From a checkpoint of a small transformer trained on Wikipedia.
Architecture: no biases in attention or MLP, untied embeddings, normalized queries and keys.
Training: a variant of Adam for these matrices, 4938 steps.
Each number is 500 + 40 x the weight over its row's rms, rounded and kept within 0 to 999. Layers, rows and columns count from 0. Numbers have three digits each. The size before them is the row's rms in percent of the matrix's.

# gate: layer 7 MLP gate, 448x160, rms 0.0836, rows 193-247, columns 80-159
# up: layer 7 MLP up, 448x160, rms 0.0834, rows 193-246, columns 80-159
# down: layer 7 MLP down (transposed), 448x160, rms 0.0748, rows 193-246, columns 80-159
gate193 103:549494536436459479517500508521514491494478465505571540512500547514532461413517468450541435537504510534537496462480500496512563509479517529529519488464536500590409494555479436490460466545514522488509460565536508485489477458544525534485531437
up193 110:481490442534507492507502498436493499552474470544487525475445481512523481411514490504492546499402466404449566502510578597506543521494482522489526563497555528461548509476550524493518553474488547505523530467472456486621495527448564509497518421
down193 108:490468437470525497514531409526466502504488478511511501487464400516552428481543410527524474409498437535505564496494425496453561570491540457470483518576521438507511491522495443474514510443458496492499488507513493548513515548484487582523513505
gate194 093:450467530461437500496506581419499480487493573499563529498497497492505560537536494571566508501512457527541549446531414469483468473475467454486474549508467491495506421472524478470487503480539524462545539481566510429576514494488539488544587507
up194 099:515527498569426491492444513467525556536499481536541485494459455521489435480496511494485500481519567486451444557565542477481517519430510511509504454503530555547455495499472496486454529509600515553423472514480508468383402425469536515499527426
down194 100:461494426500510460520539464490487483512496517483570476503519515509490554513509449440501541553511433457456529537497503531451573564440488443505476463411468451461571491543459560501536448606529547427581533582557540471482599513558535472510510526
gate195 110:454463538456461488504517493518445453523473419495504519479544442488460518508518452544481492495472486496465520471563500492486584482409504472487512496472447454480455531527506392511534512509423408507453464485539500511447512498489355548495528520
up195 107:545428506437551561494469523494454457538483481502471534431531561524414475522467520441471531480570523467509453490476497492479439532521483503547450435454446587587448516525507484432551493540445467451522531457425506508433536462541580495543476524
down195 108:554488488422447486532527521515534433488548493569550450547469498496477476517532463539491442549533490582446517528519504503485510478470496485499587568512547422504525502543519528494513455429442494456536549435555511541525496513428476566528512538
gate196 080:570586455493475486555521444464423490461494505490483458501417535478523431475497558495496470486542519481448528566481493506501543496531480537490515517465489458506433558500514555547514470471543529485460483565527541542563443572527482491479536462
up196 080:485485497493562509455492540504424488506516501505482478450425519498494501470444532563577474501476411520497570519465518488460503533544468468494448552498470540538403521538551514478532471447486532463478492488512346526501521532477493510438477551
down196 068:489495554528456473522527550460570519495502475477538514530654424520447496548468461448481518458467555444463391446538492550452455505464518547531533442539543511492541490453481499481455511559496455580461503516473559417437583455492499492553526503
gate197 101:519547613489432506494464470507486460507473492506516442502519525435445495490550455535477487462524545552525484437509446502514475500517451456476498473500482534529515481523398462473475494625492455420478494554450504494482555465483534469508493450
up197 108:616534557504424494515521500479440512501501499594473539521540559562470478507484496544502435514529586492473479515557490420456493447490515490459494480456505443502479551475514502462543521512551472533511491514432441480551534511538580468478471496
down197 111:483482511473484562522526493514497595451476554508462503500494566562518451483478533495547479499478513482528506537503494425458543511468477485451513542519512476550444489452483482461504471506481479492424522524489438524519481467511551435462418502
gate198 097:455558475562553548440497503538429511543498505443581545592485482546535518506474488532502410531408520424468458470524534518506558463469509426408504458485536531502492492552458512430425513562499451501488460468577560544503482518498553514438466502
up198 094:487534554489517470497479594420509472534460559538552503548518487454441570460529487466547470615578471454456564489495427541483501524464468441510382557466465477463479509452496541491501514466457523529520495509525527460478531557464508469539490467
down198 087:466506505460492562481437507488499418568480584508442499412552465472525466478531533486423501430446471501493507525534485536486510495513550566581518493477459534541472489508512534540512506465551506509501458550502558517478475487482453494471529521
gate199 108:495530459553501411482506442558502459535535574545461568460541405456529533573458457505445512461399472543532513402499568483511526484513428495457518470417552487531479466543515482530547443531455519487496489529451506462436477444551504477513506496
up199 111:470506529498493566474490530452564430475511493446479510528513513480548343486592517562479597525453557446573517548542465437520542441474553483501497488473496513509430509501589549459501440508468457457482490514540448485500552467481556532502500475
down199 116:487619464467468525573496464482503488443532525447542533517561501508497472449507493537571475462453551486520475516468560505506487553515446493522434503525488456522547530485537478496488422635484528522454524511508526395529483526498419483445459439
gate200 095:515482496445465507549542474583522512518474461540477452495540431484566529452513483523465472472527484445467587489537485514444498447484390443449504407490532465580462533507478513471436459515450469516500509482451478414521506553525442473544486516
up200 093:555490450482478576500482515533470505524537535598514504536485536532430497473476492457463480465466546495533479520479519515478528527452440443483482538460430543462489527559435602537490417553509492502445489549436447450505521500488495498502507478
down200 097:492548524508441570438487511490528468484407515512483500435499552490526555540418501509485557491463510532466592388520487496424470519437439486482517575528523422514424450508496489497474494501448500446460532470556542494545536520462453540546538533
gate201 112:522481464485454552399509521462464468504529538531517496513542428475517562584525456526456538516522475514524462454555472466509514494500437536461423484497561515534481411515515525501587452474477463487574435462459554438465501492589528492437523510
up201 108:492490483463469516574589562400465482507587488480562498419569511518493522497439526491491485465467506517514560473508522454500471453508546516564490546543494465605558503490474571547486463464502526557525567558529510503519420475476461497422545520
down201 113:539525469539500498524537552557506447509465531522401542469510504547481423483514471482497525500500514533494462514479510430495501479576601557522576528559556471433485431537493475552509555457525521527531500482483488551525509491476450492443437522
gate202 097:416591471423504492521452523480451542417514438465580494472527525454563555489463511585533560480478561542480585458476513490454487498535487517462434500475529467518499455476485479573424443497520542458416438568550542522482503514506581468460494538
up202 099:522502521527520522546528472447582491526495472448486443501468508529448474470538487510488483442491567496443500447573503466476550538527483454504426484435493579509554466495461524566505486510533589537487532479435479566521467552495524536416495419
down202 100:478484441406466558504462448513531515490434434536563458500506550465483469501509582471525508558488435549421495528437503479502508494495514547480522546517486462508455504480547436449576485499540521548466462558560495455526461540518560507479481483
gate203 100:463513543494420528456427478502478471538528544544512503507517433417620504518454455464467470535469500505509543507473594520445471445481452489488474502515526502539485541479485475503466447540405543510467494507501493487459607466506480463434395545
up203 104:521514506539509513533493578514527539398501519531505467460543443481502526491518474505412570535498410444452455430429481497461460490481494550436550501492430470474593423477503512504518514541512442581518524449548457531512496571474533543476491507
down203 105:506487535518552440527526517467567511554514459477486467496528518543392489531512476524543512487511545545553451418510469436533509448451544515514454538470469472436473463507491509502519407411522523487498542456418496542511518485531545513529570440
gate204 103:523501514472486470493483470552526483554548515514523575459499503463575507545514513504444526473419511459447547465475518516493543444448423362535480529539526494549462522503430485550530425503485536503486459573525557448476523512447485508495478515
up204 109:505454470517542534430532510538468545460528520485522531529545493484502454554496558482472533538496500527506447493530537566531556459470505512542462544519561481530467519523425493476470459588497504483482463513473539496491487555556495550467487465
down204 097:488527557460525497507463452532496441454409538557529522527601489518490531472527452536557434505551512529491492525468556537480508440537553483525471422524482508466531540442525520520509546526518514522452589508543469504538544506466442468487518503
gate205 106:401511473511500432569544500539440471566539516513465468602480487552559545507520454600521493510520471484548578445526525496505504425535541506540531429559515452481546495491489457547510427530418522508506446447473490543530462467537437422487431482
up205 110:435561476505504490428486538476491515591416497480516441554492484531487476534428461550567508469471513453458503448509489576458469594517461510448528490569581533444575464520506483603426502518461536484458456480478519508530409467533518482507468503
down205 104:527457523463508524447480502431526552434514492532504572535510507470523450532478478460513590415544484531473477501534487475521481496478468457493500616492531563518436506511461501514499618501505505531531482517553524454488487506365530569486542516
gate206 095:478583550553517539488497432499464455509467538488478579473511463480504489604574470535479508443473520484491597505559503493465499572465479442509515469491491479490498509477529397532489520597518479439465462467481510504447531511495514472499458466
up206 099:517461493516458513592528511468462459509540521522484469578453543520458436511525433465482475452501459532493560488500542496479470522463556490531420471558549441452516532525480556553483524514487438566506544539502469566528481547500464526493509486
down206 098:505583513484519432492569495478525523481470439537506522483496521459584521503478464482502485489531499483537508484507468473532465491461468457504532491495486522513518490487553572500527480527530473497450510524499510474434458568571488442467409497
gate207 087:479535496549482508534564471475531488448473483508506503534501466511514497498419516469510524455546489526518547492564490447462444500500461487478464538523510460488487486496451489586532524548393495482517512510521553423446499540498481475431529541
up207 089:575522481488558506502570539483447518467609480513491497532534546505506447488458555524432495575524510546490523520579499531503453457490471569525503548496461426538484529560537507513489494516451471478443533512490503556437525518537496513480394567
down207 089:562498493483509482506470538527516441486566483470506529479481524443515482532533489558535555458518532554478466433442474515552484479527501427405503516462564511494478498496480528467470507509485489558544507524492506543541423490509531539490482505
gate208 093:501583563546387493507530424510480479526495516508550490502451530531465484470549442531453547463510529483443477493460555514481576393554520481545488463557465487521490461480421440460457448500536526501534450440527617519493527467495403503533505477
up208 115:472551501519468529493458482532499476501457508479555465472508503601444449502466557406484500467439459494464463506454499531445445457525531508566512433538491460628543523484531464479445473447487557534482519544487543512538514606552473470479481554
down208 105:444470449528476450444446475486455487537483504525522492511459508489480493578433580461516493540445497531512491508512474517485508474478517521509580579479511493512567507482497463565493600420450530483602580536536517525503465457496500497501510563
gate209 107:485469442472466488542433548501485486494470540492605581413562485487518520487595487517469517500461491556545498456480541474452466469459546508507562442525495559532509560507537493474466493569531429473441516434478543493560446435551470504450485548
up209 105:499484503540518499456522515489454551523542540483461597479540549483500436506499450539490480515366507476543500540472503522553505515486461472458475517463523476429490539491496489524476500555437591462499501585449508507544500486544480531577474536
down209 103:470506482427527508488575524488562536495448495443520464475488577470480515422428503534526575481517494480435479424610497487491534466487475531487471487479457411490557523565499467542487490546470492515490439506491511491481523468450508503468478487
gate210 102:470550559588478501460445390512465507503479472460459514573502537564542498494540456550524523486446478465476483525469502605485562415468396503473464375541579433518499458530520486516402491541492501509471465460547525481454544438536445483549474493
up210 091:508461485554511525551437521495492481543523516480495476540500466568508469444503477532455535525452521497451455580451556489502450464556471464539495525497511454487554520565490488512552512490413510523482466509513493498467484473532430519514508510
down210 099:469502469553493551464505465484543458468477534503452518508456515462495427511484512521472513556463541505475501532457477524570522498463467531464502513501516592517477532516511451499386525495580566470459517406476555541454459561487439543514497561
gate211 105:466515531522461481503593510446465534477510485542530611495481416493489443436520521546473590459488561446513510518567513517522545528508458511514453451514489517530474572552469511509508511516470530559502482527425483555490533533491536484515511471
up211 106:562508525479498528492527459517558470481447541463513451481549488456482494513546517473427518556513575555531518504493499464547477509473486511503565475514469559406449500449485498504464495504507392541467474458483494498545550508483501494447565591
down211 115:479535519512435504574497499482475501544425509457509500519507433486421407543559554493488571568523529515467545501615507522483542507567470437542514478471513548510472523522477471559511515454479487599418507554455505488501446457545514507546561538
gate212 088:542520551491539515486420529469542505494528531570516543558550482558511537498459527544461466503434473569506479521505474447429485480541560501482512504424504492463420499446563473483550513523573507454508518515454501507471456451523552507432527543
up212 092:506474560550458536440546533484474557493522539497491490491448508512478421527569492466488513571504546473494523518486520510558456549478489526490498488553600485478441518600504505497550564513528508494514551509488443492407489488492508537507553552
down212 089:485528478510546553514542440481503518495403455451532460464443488500478475455460498535496429461543466514449501484504473499514527490484481508550488476507494530628499426467484520484448479555505455516510503464486591464467566510512523467494494569
gate213 112:452450549466542518470450432460489474484503459450544429552497484503554484496464484525499567512483452481490518522491488522461527513516526499497452472537530471469505406467413482522450475527483505492568509528483482487489561481493470482499444497
up213 103:450488507482553494455489507569472427565494558470496444552546507521536500534452411554511499455455520480492520441537530483547461512581433534495466437499570458445526504535523513491514510487452498486493483566484510403451516490497555468654477423
down213 106:531500424371492507460497440474488521453487514528552463440531384492484571481444508463514513497527507506538506482482518499494497481524489465509537469519541638534481554539490544440548523485482535496482439496473528500452528495473561520511532531
gate214 102:546536503500507510502472518487539497508590477573481469458510513507512521550482531502458487509413563539532498516569450445433491561465479525522454515447472520531499517507451503484551503535524459514554430453459486464485508515596590459492553501
up214 097:458631516550539499457518447491446529495424469508463520559513455507528466562557444521481524519468459442508549507608523541478508459435518528548508477537517474547549503461462464485496469531539524504521459525440482484514446519574482494496459534
down214 100:522462472463515525464502522410511552498434435460510542540495568488444530467530489501484449491466498514476504569478463498499498485451491481481541523505462535499525534562532553514507492516537461462535438543502487547483558462556531514448460557
gate215 089:545576555494559586531428488489580444528632542558522487498567507437503490496511506509426432494501448433552456500446496531461458545508535523483481459478457513453539525506522527455475547458610528493512491491469464541549494490517497535496512428
up215 098:446510563539485464535455566493517502462549417610481470511482468506514496520456479486494501494496480549491501567522465545494507532506483528489569484511531524509510445536547468544431497511558469461443594520477409543518517486509466531447474504
down215 102:517518431454508498471499506475467420468523531535450479536445514559532492523524530524504538469483552506534477467497502493547522448603499446448525558538448487390533486454457516510461566467532502557514456485503548617515458487464456478487476445
gate216 105:479525501464522559593512449530493459475475485509455486439570538496427569495521459525422479419513532477561581478450608543404454484453491475502527508513515595511507537501411469583514439504479484534546509460489544477492526500495475446449469539
up216 095:417480585461441543475499468520467516557544482521482568513473499435480426495538465562552397542465489511504543479480459407533403468492499446458481481580477479534550418504484469464516517527439491526503516462501535533521501514470473496532450481
down216 101:551509507516507506500501469465495574501457483515443535427511460530455519466589592486478476524486528545535507552450483510509559532446525562577424490398436489440508459543493553513526503549500452389503499469494463500477549514543515502481539499
gate217 100:469545549550418502467479503489484456561467476525513474434523514487485505502593450517476548420477491502435532527537449464458487551468550544491440494507509523500406463423520498494527565511532513478517556483505516496475522443466525404509483441
up217 095:507515505524464545531527436433570581515525509478510493496477527441530463462484507538520508612491463506527543438477519500517509531469524457598539515539469467460501444560485528451494475494519548585542501563597597454577496518474478510475525541
down217 093:505494532429492466467504461521579489432464554562518442557427447438580497538501474497540481476491513482476506469500521485505515452597598497487607532472545580525518509526501454524570508489534468562507471486479513498527515512509550519531531474
gate218 102:502556522569428496471432477427491540494520530564550540520565456505483494474506419576448522479499436461475525488417491467535539477564474486529477426509451463454478500465461572500517489482542543495465510448496504547557522474512534415516512535
up218 098:554439486503628473539438464511593519506476503477524539518474459537518475507517499482542471473418539503586426499502506450480471484515525498457486547517500528588485462443480532441565534557439478502520482473497506501438513496545600495482522468
down218 090:490507529507464528463537447463493514471477478498528511521475388548510500453498507507421439551425489483444543510460476495486503562455449489500575418521438459564469466487509517454446503498478516505495536482533479491480527465409418528467482502
gate219 097:510498543375489465543476443490449505549539444588498579511460511441489575493560496471428485493480493525496512509476527498516588493453481508493476511482424505504436475526459532507448398551485473415530528436518552464515532501505481500537463439
up219 104:478478515560418489539510500519440460475510488558503558556482475547457491540559454425526544487554466488487520583397493520572504520458544463526508526534529524469494523501506503557436451512471523539461562510563500486551526548422522456583509489
down219 096:490460486560561453498511517424521539524446498537558481486511488543530480519513484461472580536486442462522495588468535510447473466501449488571496422541528459528481484406505483489488504513524534595480483484501481503517494545518592461502482543
gate220 086:517494494462483451501530510495518530543504535492502484517469456557444502530413488456470518531467443554378522543433422562446470487557557479473463522554496485539538521457475513454506495490465515468487516518506495484572552447530520538482508492
up220 088:496530500573490488524427549527483542509494472448538502508471517512498566540512459590517504429510533448541533402514456557563535568556463484449501481501544493473465472512516439536492572471423438534540467518541477508485431536503494386551465480
down220 080:379529464486459543466527484463476456509469535528570505477465511526489526539446523514585495548534458488459415515521463504476517494449552544548422509485434517530610509459498534511458529463529509485505536525561560492544560439516507521532543518
gate221 100:447475495545547589457470477511429436539485478511476536537491509451528485617532415592518478478536438523470520530471568527535500491542466495450469497553513457486506539564478505462532481563512546530509502560447477475470567453533517517530470519
up221 094:414489464497524499455502563558465483569499486558495446497502469499487569487394517498538530490514498461486493503522453463483560549534478440454543504533564462537503484526446427497453477519447479483579502484467463464570442554446505532497527546
down221 102:568504488544477549524492435452514470478482529454547508554501525482539571493520486480497495429508522531504500540542444492529471524451547481473482487491461538456478486462485546492513520517560359515481542491481560491466488491565510488473582496
gate222 086:532540583541556553470602539542559560449561435575485466435488541496446500555489510459580564516520548567554427509497461441454526572501492499476512461495483531534465548491516525417468495485473512499597470492459484540426493565497520485501492514
up222 086:421505485569453498490494500483382502517405522549557525462574472462533449422495417570510519453503514481476505510520586521497528516470562585436555431502529483526552471447522453538495517521512505575541552489544501517542484498398565498534534535
down222 078:459448497426523552465511558484540488460617514544473502527404557547465515548499511477560467486466527471510493542466475476476572490513524469470527530532460500418531523537486564469465500448525476407528473575481529485501442548534477470499461425
gate223 094:531572438447491438407488511486405529535541496538477393503511476451560530543456487528516503572459574445520517509503455496487507478460457495515486525528483491535474472414498509403562495522541487494487488451539506493528453436506530450493524480
up223 094:545494440507514440472492577579440544491480521447481493491501474551481536481450505459528436522524451524516492502512448457487513495555503382566565481450498513497470538525482522517453446470456542581523518514538445488527467407532492545548556559
down223 092:571453466511524556556449443469475452515464522498476521497513533462489454495529532476485534564471468522510488490511589519432523554511432532429491490446475546510544489571496458451484535471507440487505458543502495483442514528572434512483497547
gate224 117:462457557510507526524498431550485507499561539506515502581539526547543465514443492508533533504462564513514375528530546472459540470399516480490499515507505523514507584553462499526452460574484421484522442526492484585492486517495494575582508558
up224 091:448552554504455521551457366525550482547463555493548515515532527510542512444472541527521519511493487534522512486541532515463480507521469471455518437482482529538546563571478465530445460543458465456410416496516523558462524477550522477478455512
down224 096:511483439504488537539514602505445549420509445527497486436472487494487527547577482452475441495528520480481545491466462474533521533514493562545490528546471438495461429466575518459527531496537597548536493501488474445560497421513460434473471505
gate225 088:531568479407523523446460469502520432460555486520468543538507478473572549521562470471495473493492504504513472547530486520470504510522503491518475486557511532488478472476454526427509544484531424551471501485412488531507568482509462514387513488
up225 099:545544528485476607440543512463530526403588510497457488461449537566569515489523466520492473530498566458513477513503463528482466554532464569530561513544422495490518525500517453454527552451498498496477526496474500457552452512526504592454535491
down225 099:501426461514525441483508521486497470537622507526492474506482508494468482584554551486547564509485538502514524426523462460558505478509511514436510532474540464428572543511530528531515518473488513481494501506484516506538401464501489546525483488
gate226 108:507532466440479447436491535448436446454507491437493550502509539521524508502470542539517508526512529536454456462539512454534537356504510503435478434561551498519477522553474494601548468522461489501521473506564524505498525544504476586465520557
up226 092:515537443485504502453541542442511453542480578452542548560492467564483506507479490491477489509529498407487455466508498507567462408588480547540455526505492497488516480513500558491523522452502511495541419470542573515643506496475570504533524510
down226 101:545487534503431521570560515493529599445572412529458476506527576493543488510509464499534541527480517511532510551492491546393560575447491464529504481493490502517493489466526526515466518537494503454509467527438471591445465464513533542522499410
gate227 085:444460525457512517489503503456483485544514513433510502465525496526454525492481524543484476419507506484514474501482476520459479486550423479491563452598540513462472474502462534512547553514508541486479414438532516496530520408517508523525479431
up227 089:502485468444515472470445498487490515545445486501485529554483527640555487455484539404469591537510450550514493499519528546525509471473537540551467520520530511537515457518513509518486506497476478468516470498537526559561518480471526522486450529
down227 084:535555497536491463502560507500481525483496494501555497543474512415478497568514458481496490477573527517482471493544530465518473450416515457537539556475437495517502572479516519499423531423497453501483454498463451450559480513440479507491512468
gate228 087:402524528546482534469527444504452515443486499473487536480513372494530523430489466509489519427543598502436510448475532501496500518479479480483545456469465547441585470508512517452549448518400466431478495493499510492488490484520467518549505495
up228 088:453520502437493564537572437537499464514488543511504425495440541458498570512524497537475438511495436468534559471488437511529474446524535508431476516508496587476554538489573509426469517422516522500475524486484543532506559487617493469501411585
down228 090:518466502518473542492554521523477542489522461469480499492518516506591407422538458436478489487527456514494467487497520515541456501605457478524509495500533569535550399478509532449473478509498493601468439479564494500501577425496541540585497486
gate229 100:421516576521493482487412435495470473546534499502548552523474461460506486496421522477508482503527447583617531542529506419518605499454513533483478510547519499493558388563442474515593455508460485522487470471461504488547499500541447495523484478
up229 099:528563435546485500496475514471486472443469570565553516571481465511465503547423542513416422469560491493542664492481484459514432573483483476543551510535471520562464490485509488560542535442552435493461542540576499503494518509438491494553536506
down229 102:535533539503485484529611529546489440491534499533538431514435486565490490460493570532522506538495503455544511532473512505538517471543479522570503461473544510527516527437529536495514541459542525437524549524484511507447495461494533533428528565
gate230 103:519485455545506514563588475469511465536476438490537594408578457486495555472527548463422486531423494528539504487515497484451569440495556498555521448470502528503533496523484496474578595479447511547485492533432519515515478521486474486443462454
up230 100:459432399557410488547509463563465573479478494502558491500466469504444497534523454492501482462550483471489498544462494482530537517489538457543609420550498465555531500508503527460539498494565460491567547558502495513504451502475546563517506561
down230 099:430435463424492502484463483463520556501428516497503485507537547495503533530544487543508463543533537500490473503504536480491494517523460520389542507503552526582449451539513480538520429492494466505533443537561507508534462482521590543528450504
gate231 089:525540497475488485566503558483464481490463552526474539528517536553425518470547504527471468508547475536563483509515511467519495504513513455518562483579459585513504471433523498523473494497581570486513506528508455504532517484483553458482488457
up231 085:431549447503507460489461488537524449475489490481457498548514495553481478509451503478406491540462464532462505488531496484437531561539483542562541461375512527538493441434460481506545535550500447488515522463558478501473498495527546470457490571
down231 087:535448455524481478495551510532539481540509544520506427515516511509533464545507492526555575453515571443476504518482471513575467468536512410516518443507452485426524562513500504582492510474487514516548425553481442548563439493497476485584462499
gate232 104:415472471435492493530470461475493572545511498586492539497562457474554462498570541525453538392482495562579471522563541518503538476515460520508556439494504569386540499568519479510495522479502478481487445388510440493478534451458505482467496454
up232 101:505485511469433501452499504467487517479481459536454522476544548499578444504485510458492539497490449556525425526524570478508504429449457491554541430621537560511508530447559418568507486520509512492557529525466476504494558452527460516472533544
down232 105:469547562489522469520524492503482468417515464503480455467433505506477511503464463562512512551515550528539486566557540540475497435479652582600534525519485455510522499569458435512502512484467470455561452460524495510571457520502489499472506465
gate233 093:521473472494523419499594546480509480497541532467552516515528460512549474532470458547511516483488542525464513573539518532481497428474522464526551521628562505501461543550509500520550506503489507429563512518497446442511527418452418557420507569
up233 090:476528558590517413561481541469495489509508535510514526483524432468484538460540564449501499484488473491510526558513477504500497453505478504513447483502521468590536476507529512520474520509491566487520546506483488438539502495473470534499451441
down233 095:477466520475506564467427476502466499565486483491473531494430572495562488526482488557518491556488473484532510386511526481456489557502451540480494490479466554444425506450455494461556511428457459483428485467483508556477508513540548478526511439
gate234 100:437475517479528440525514478495506462577536560487500534511477514442514442449479496529566423608418545471478520594471473538406519545522566488516444540466465472502477497469447478544487523538475572505494432458423563515482498475511514536436481433
up234 086:514485542571473536472498414471542520525480531481487530526420501497479432567454548520513514468440509410457482503549423481509508504504491444541513520562539487514509519459504554505535434504510555525504440457492423569511552466447457509563505529
down234 097:493479480562511520513503542454500546517524520477564470551480498502451525540503503493523522525432425577436513386526532456555530481527463545440533496515575521512470505523462478519459487466556495565435525504559519412516491496542476441515459576
gate235 100:465523507526486522581536477537470475515552556491483557525558478453482535502562526466456535483549477523515471494569567513528514451552453488429517473436515450492509515499559361560533472523444484510526468500462510549520460524558502507535518479
up235 091:465516514529580488486442433493463493474476545462592524537487470575493511523421537494509499497490499451488500491529529491503511513503508490529557540501528528489429470446534478488574443512498532485475454493471473554479485475519491459551504447
down235 100:467485448487469547463538482532546474499534464500549422415401441488481533462465534478445483567518568478465500576489544548461505526461496516492415467521462487451557492561535509485500507555517500546466473507450502541449502576514509510472472552
gate236 098:489587523484467521459617526456499436571501535522486462546482559506498546464579473544563497488458558469560577517452503501429462525494514409532458416466517483510499481464392458474442466505514512506464463496491534546516506489544506442515480490
up236 108:536467475446520529469569529518551483460504467538516480492532506523486502438459475560502554531567563544535371490501475460517500527508425540515519477479486553527480396522486484448548510535487490492492461494582527530501452498561497519542559467
down236 104:480489447555456481485521477465472464476506539491536520503493535523526502444456462599524428487544552512479537463460443451524485541571449441476463499466457469536557451483504487524425473473471446507461589369490531571467527493489608470586506459
gate237 095:522487518518526447518472524466503487614535488500481600494523480517492530440457520547501514538490487510530582489514548452526553479515498519497422560597457545526474526537418466521496545485504527426502514433567556512528500503490491596482435500
up237 095:511529567525524512520526520410492512455530459495493477542471464501422554501367532536515519491485548456473550502482514497495554547520498535519412505368461490497503492491489535479434490517493478510503464484485511498493524584524432478452450490
down237 097:440540510494461448480464455537517501437477483509467468515507488510577530518467516507479565462444474448477517565489468495382511495434497443461455488561493517480428521539525481503526572498457549437498545376505435469536422532432456442511497486
gate238 108:514515554528478488514449494482495509478540541468557479467517466435532506430517489595472480445532556507440535494462512484509540494541524466495470485537508506435467516405493463517548423581501534498468429410458510599481569509604559463493485550
up238 111:469503486462487511498502555461453414517462536395495418495470507468500514477532585512457428527523494508512451454475513577502475528499481519474544486494597541403540514470468464544446455492473493486473471480506498511447476425584524471493453576
down238 107:457521540538486571475442474513464429501495479460445504521546504495552427536451524506547472537545449513529490469544504477515502535551548512538605523528433504528462474466460424543542470495502447556539529472480497465523469522599498484508510485
gate239 105:493581503504461471487445509503544507467464500475449537493546445419457515485472505565492521428482419496534470422480503528485498477473473578530474432465574534447540511491520469536503514512399399443490450475558497552430482529558512493473427574
up239 109:493536546475548469512428508474507452495515554397551510463507415562447447559490473479518518562527566496510520500515498507513475505496396480521416462540507525446554511463490560509525525503484574499489490483442527547523451515489509450553532548
down239 105:498535520501475599400452499447524583538490499424520493542499486512568486511456568435467515479500515460465495413527497473486488583505466516541475373465522480510462586516479572562465522455560444461439526556483505484528532463536500479538404506
gate240 108:542492545506499427521549438502496454556546558519487542518489449453499533461466482490464569403479546543557502440560502528478506531524466484528527500576406568586497480476398530459497538474494483567478511535534541524508478472465436543527474491
up240 103:456538586506554546395515493464532450503490521516495484459553465529486449562443457598486473530535493503463470454472501522466437537471563438453527476492516437554515459504483490456460494481519501458527519489441486486418494482557568441524515491
down240 104:419522459499559540508489485523487588507489479461466521531591512483505503489502518493563533498484529450583479482512559552412461491475517512494554449471502538552492462511471471479559491479494513502509472539382472490542517552490462512486550445
gate241 113:437603553535478468507519486511531438486488493552513493504549413551542475561443507543508553472471496457549479451512377561489554433499481474538501469507500501493508495523453504495478395486486440521504448533457533593413574525538476465494460522
up241 118:451464544513500507565503536548440563520458524503483474513494522520548486493477500504498507517443418541457482456510520532488513488528472498497433500476527460407577519543532466557613492505437504540527470522467530484550453541580441495541445442
down241 120:450557523435478512454541495535479514521478590468550507570491459563485503469524509526545565545497500517506519559460427442603443498474527534538470471518505485482513445472496495580534539451449529557509470509514464494486450542516487511585477463
gate242 090:522540483499514529566496458515536555531533519544544457506514503523425492453493493524433427521484449495556486475465470450475433502513458510498514474446470580538555495474490460393544489534582461469452463482494532475458517478511531470490514474
up242 101:464515501509429518534474512484425502510564507526488498492516516508524444512443460469491501530470434540478488484500520446448519469474481524539557470531508502505541556506557541491452461494579481470538532563476550501506489477450397481499440491
down242 101:524491527507490448482489553430474545502560458488531525449517437471515386486542441441472490503539458479483547453477490531453590477483544478538462494511455459444411491554512497496421508484495501507542496523538460448563504532495534517525539506
gate243 100:533495622474458547522434454554502461540507478557481538540534499529474452534533438508446555491535480532511517495481537537541477455417498481501474487492490498535442486544513463405468479539532457416498493472462490544499515452532469547551513509
up243 096:471491538487545536565528515481525522504489499528460546414553450540514518482465502463502504525563523541527541458509494495581525562478548522534524536446467487494415466496444463543512545445503562472501548405464497507498479467477550533565484484
down243 098:433541421477490525486504439534511486495504522544500479463451463596499460441472472526535529472493495495473486452579528558510473438490450533475557516567564523555583494466515561514525515504484530519489501513568532516445560506445518482488508504
gate244 092:432482502465491433466485523481511472584479457496521512439550502475539498422514516444449464576520510511458655459481492491499530446559396532522480498474484531597514475487545474535518458552502486475491475439501536531460557501575502445410532547
up244 101:476496535463465487466514572521501525534554546512483457544445578470495531472506465533525493525531462463529520504473398425500446530521537531436492494520485492484479531483466419504517508488474539535500523551552518548505531603463508462496390486
down244 100:511498513518508426487508496500470474517531498549435521497513446461443540466511475494550480576479533494481593546516559527539478618498518516475490583406478534534592549544445475489563534459501491551517428606500534475456469508467491528485494478
gate245 103:486560533471500528480479448496485475575502545469549631472506485453565528518577491534506442555499427519502538423513509455491537478523487449573507472562480522551502477466435469525494533534480579478438485478515583513498487474568505448522510428
up245 104:505421482524558530496468560501454468514514525509559533519567493468460474508527520425618494544486514461493509461510552488512453529569534572528462543518552569422488438495495448506535566534498499468483492490539503464507542437540592543482456484
down245 107:514547454476556600464440528422508484539458529522537487462529520553487568449491476459518494534410507484518460484454608518393473506492479474529504548488485609530472443511473498438493503510497541534488490586546511505486530494516460518476423465
gate246 115:509557479598524480529499482531503539496444436540600515457525461552510538520480439506450530409555503496457515524568521574521488553438438481528520477532547505535451455500523501494525498492473407437490401529471550567479543488523521457515526507
up246 109:488429431519509493496489429551522511515499447525533492501467407555509562504511465444449553434500516501485535538575539481528540508453478537493520499486443488461407504503521497480504432507530445559535541583488417492486480461521464546530530520
down246 104:409470534532550472534455470509554525477614498477511414504564484548557460510594463528532523546511561535443476533522541499457443500496536515490485514446519501506537554509425512489541477515505456421511438510551467566536491486542492588489499486
gate247 109:486485468466506461489527529541518464531487533493465497433519457528568503462504493502533515520470488557578495397462530513441447506544520529509469445502425561494509469489393477448511505608456485474562489485543498544503503525577516474432392419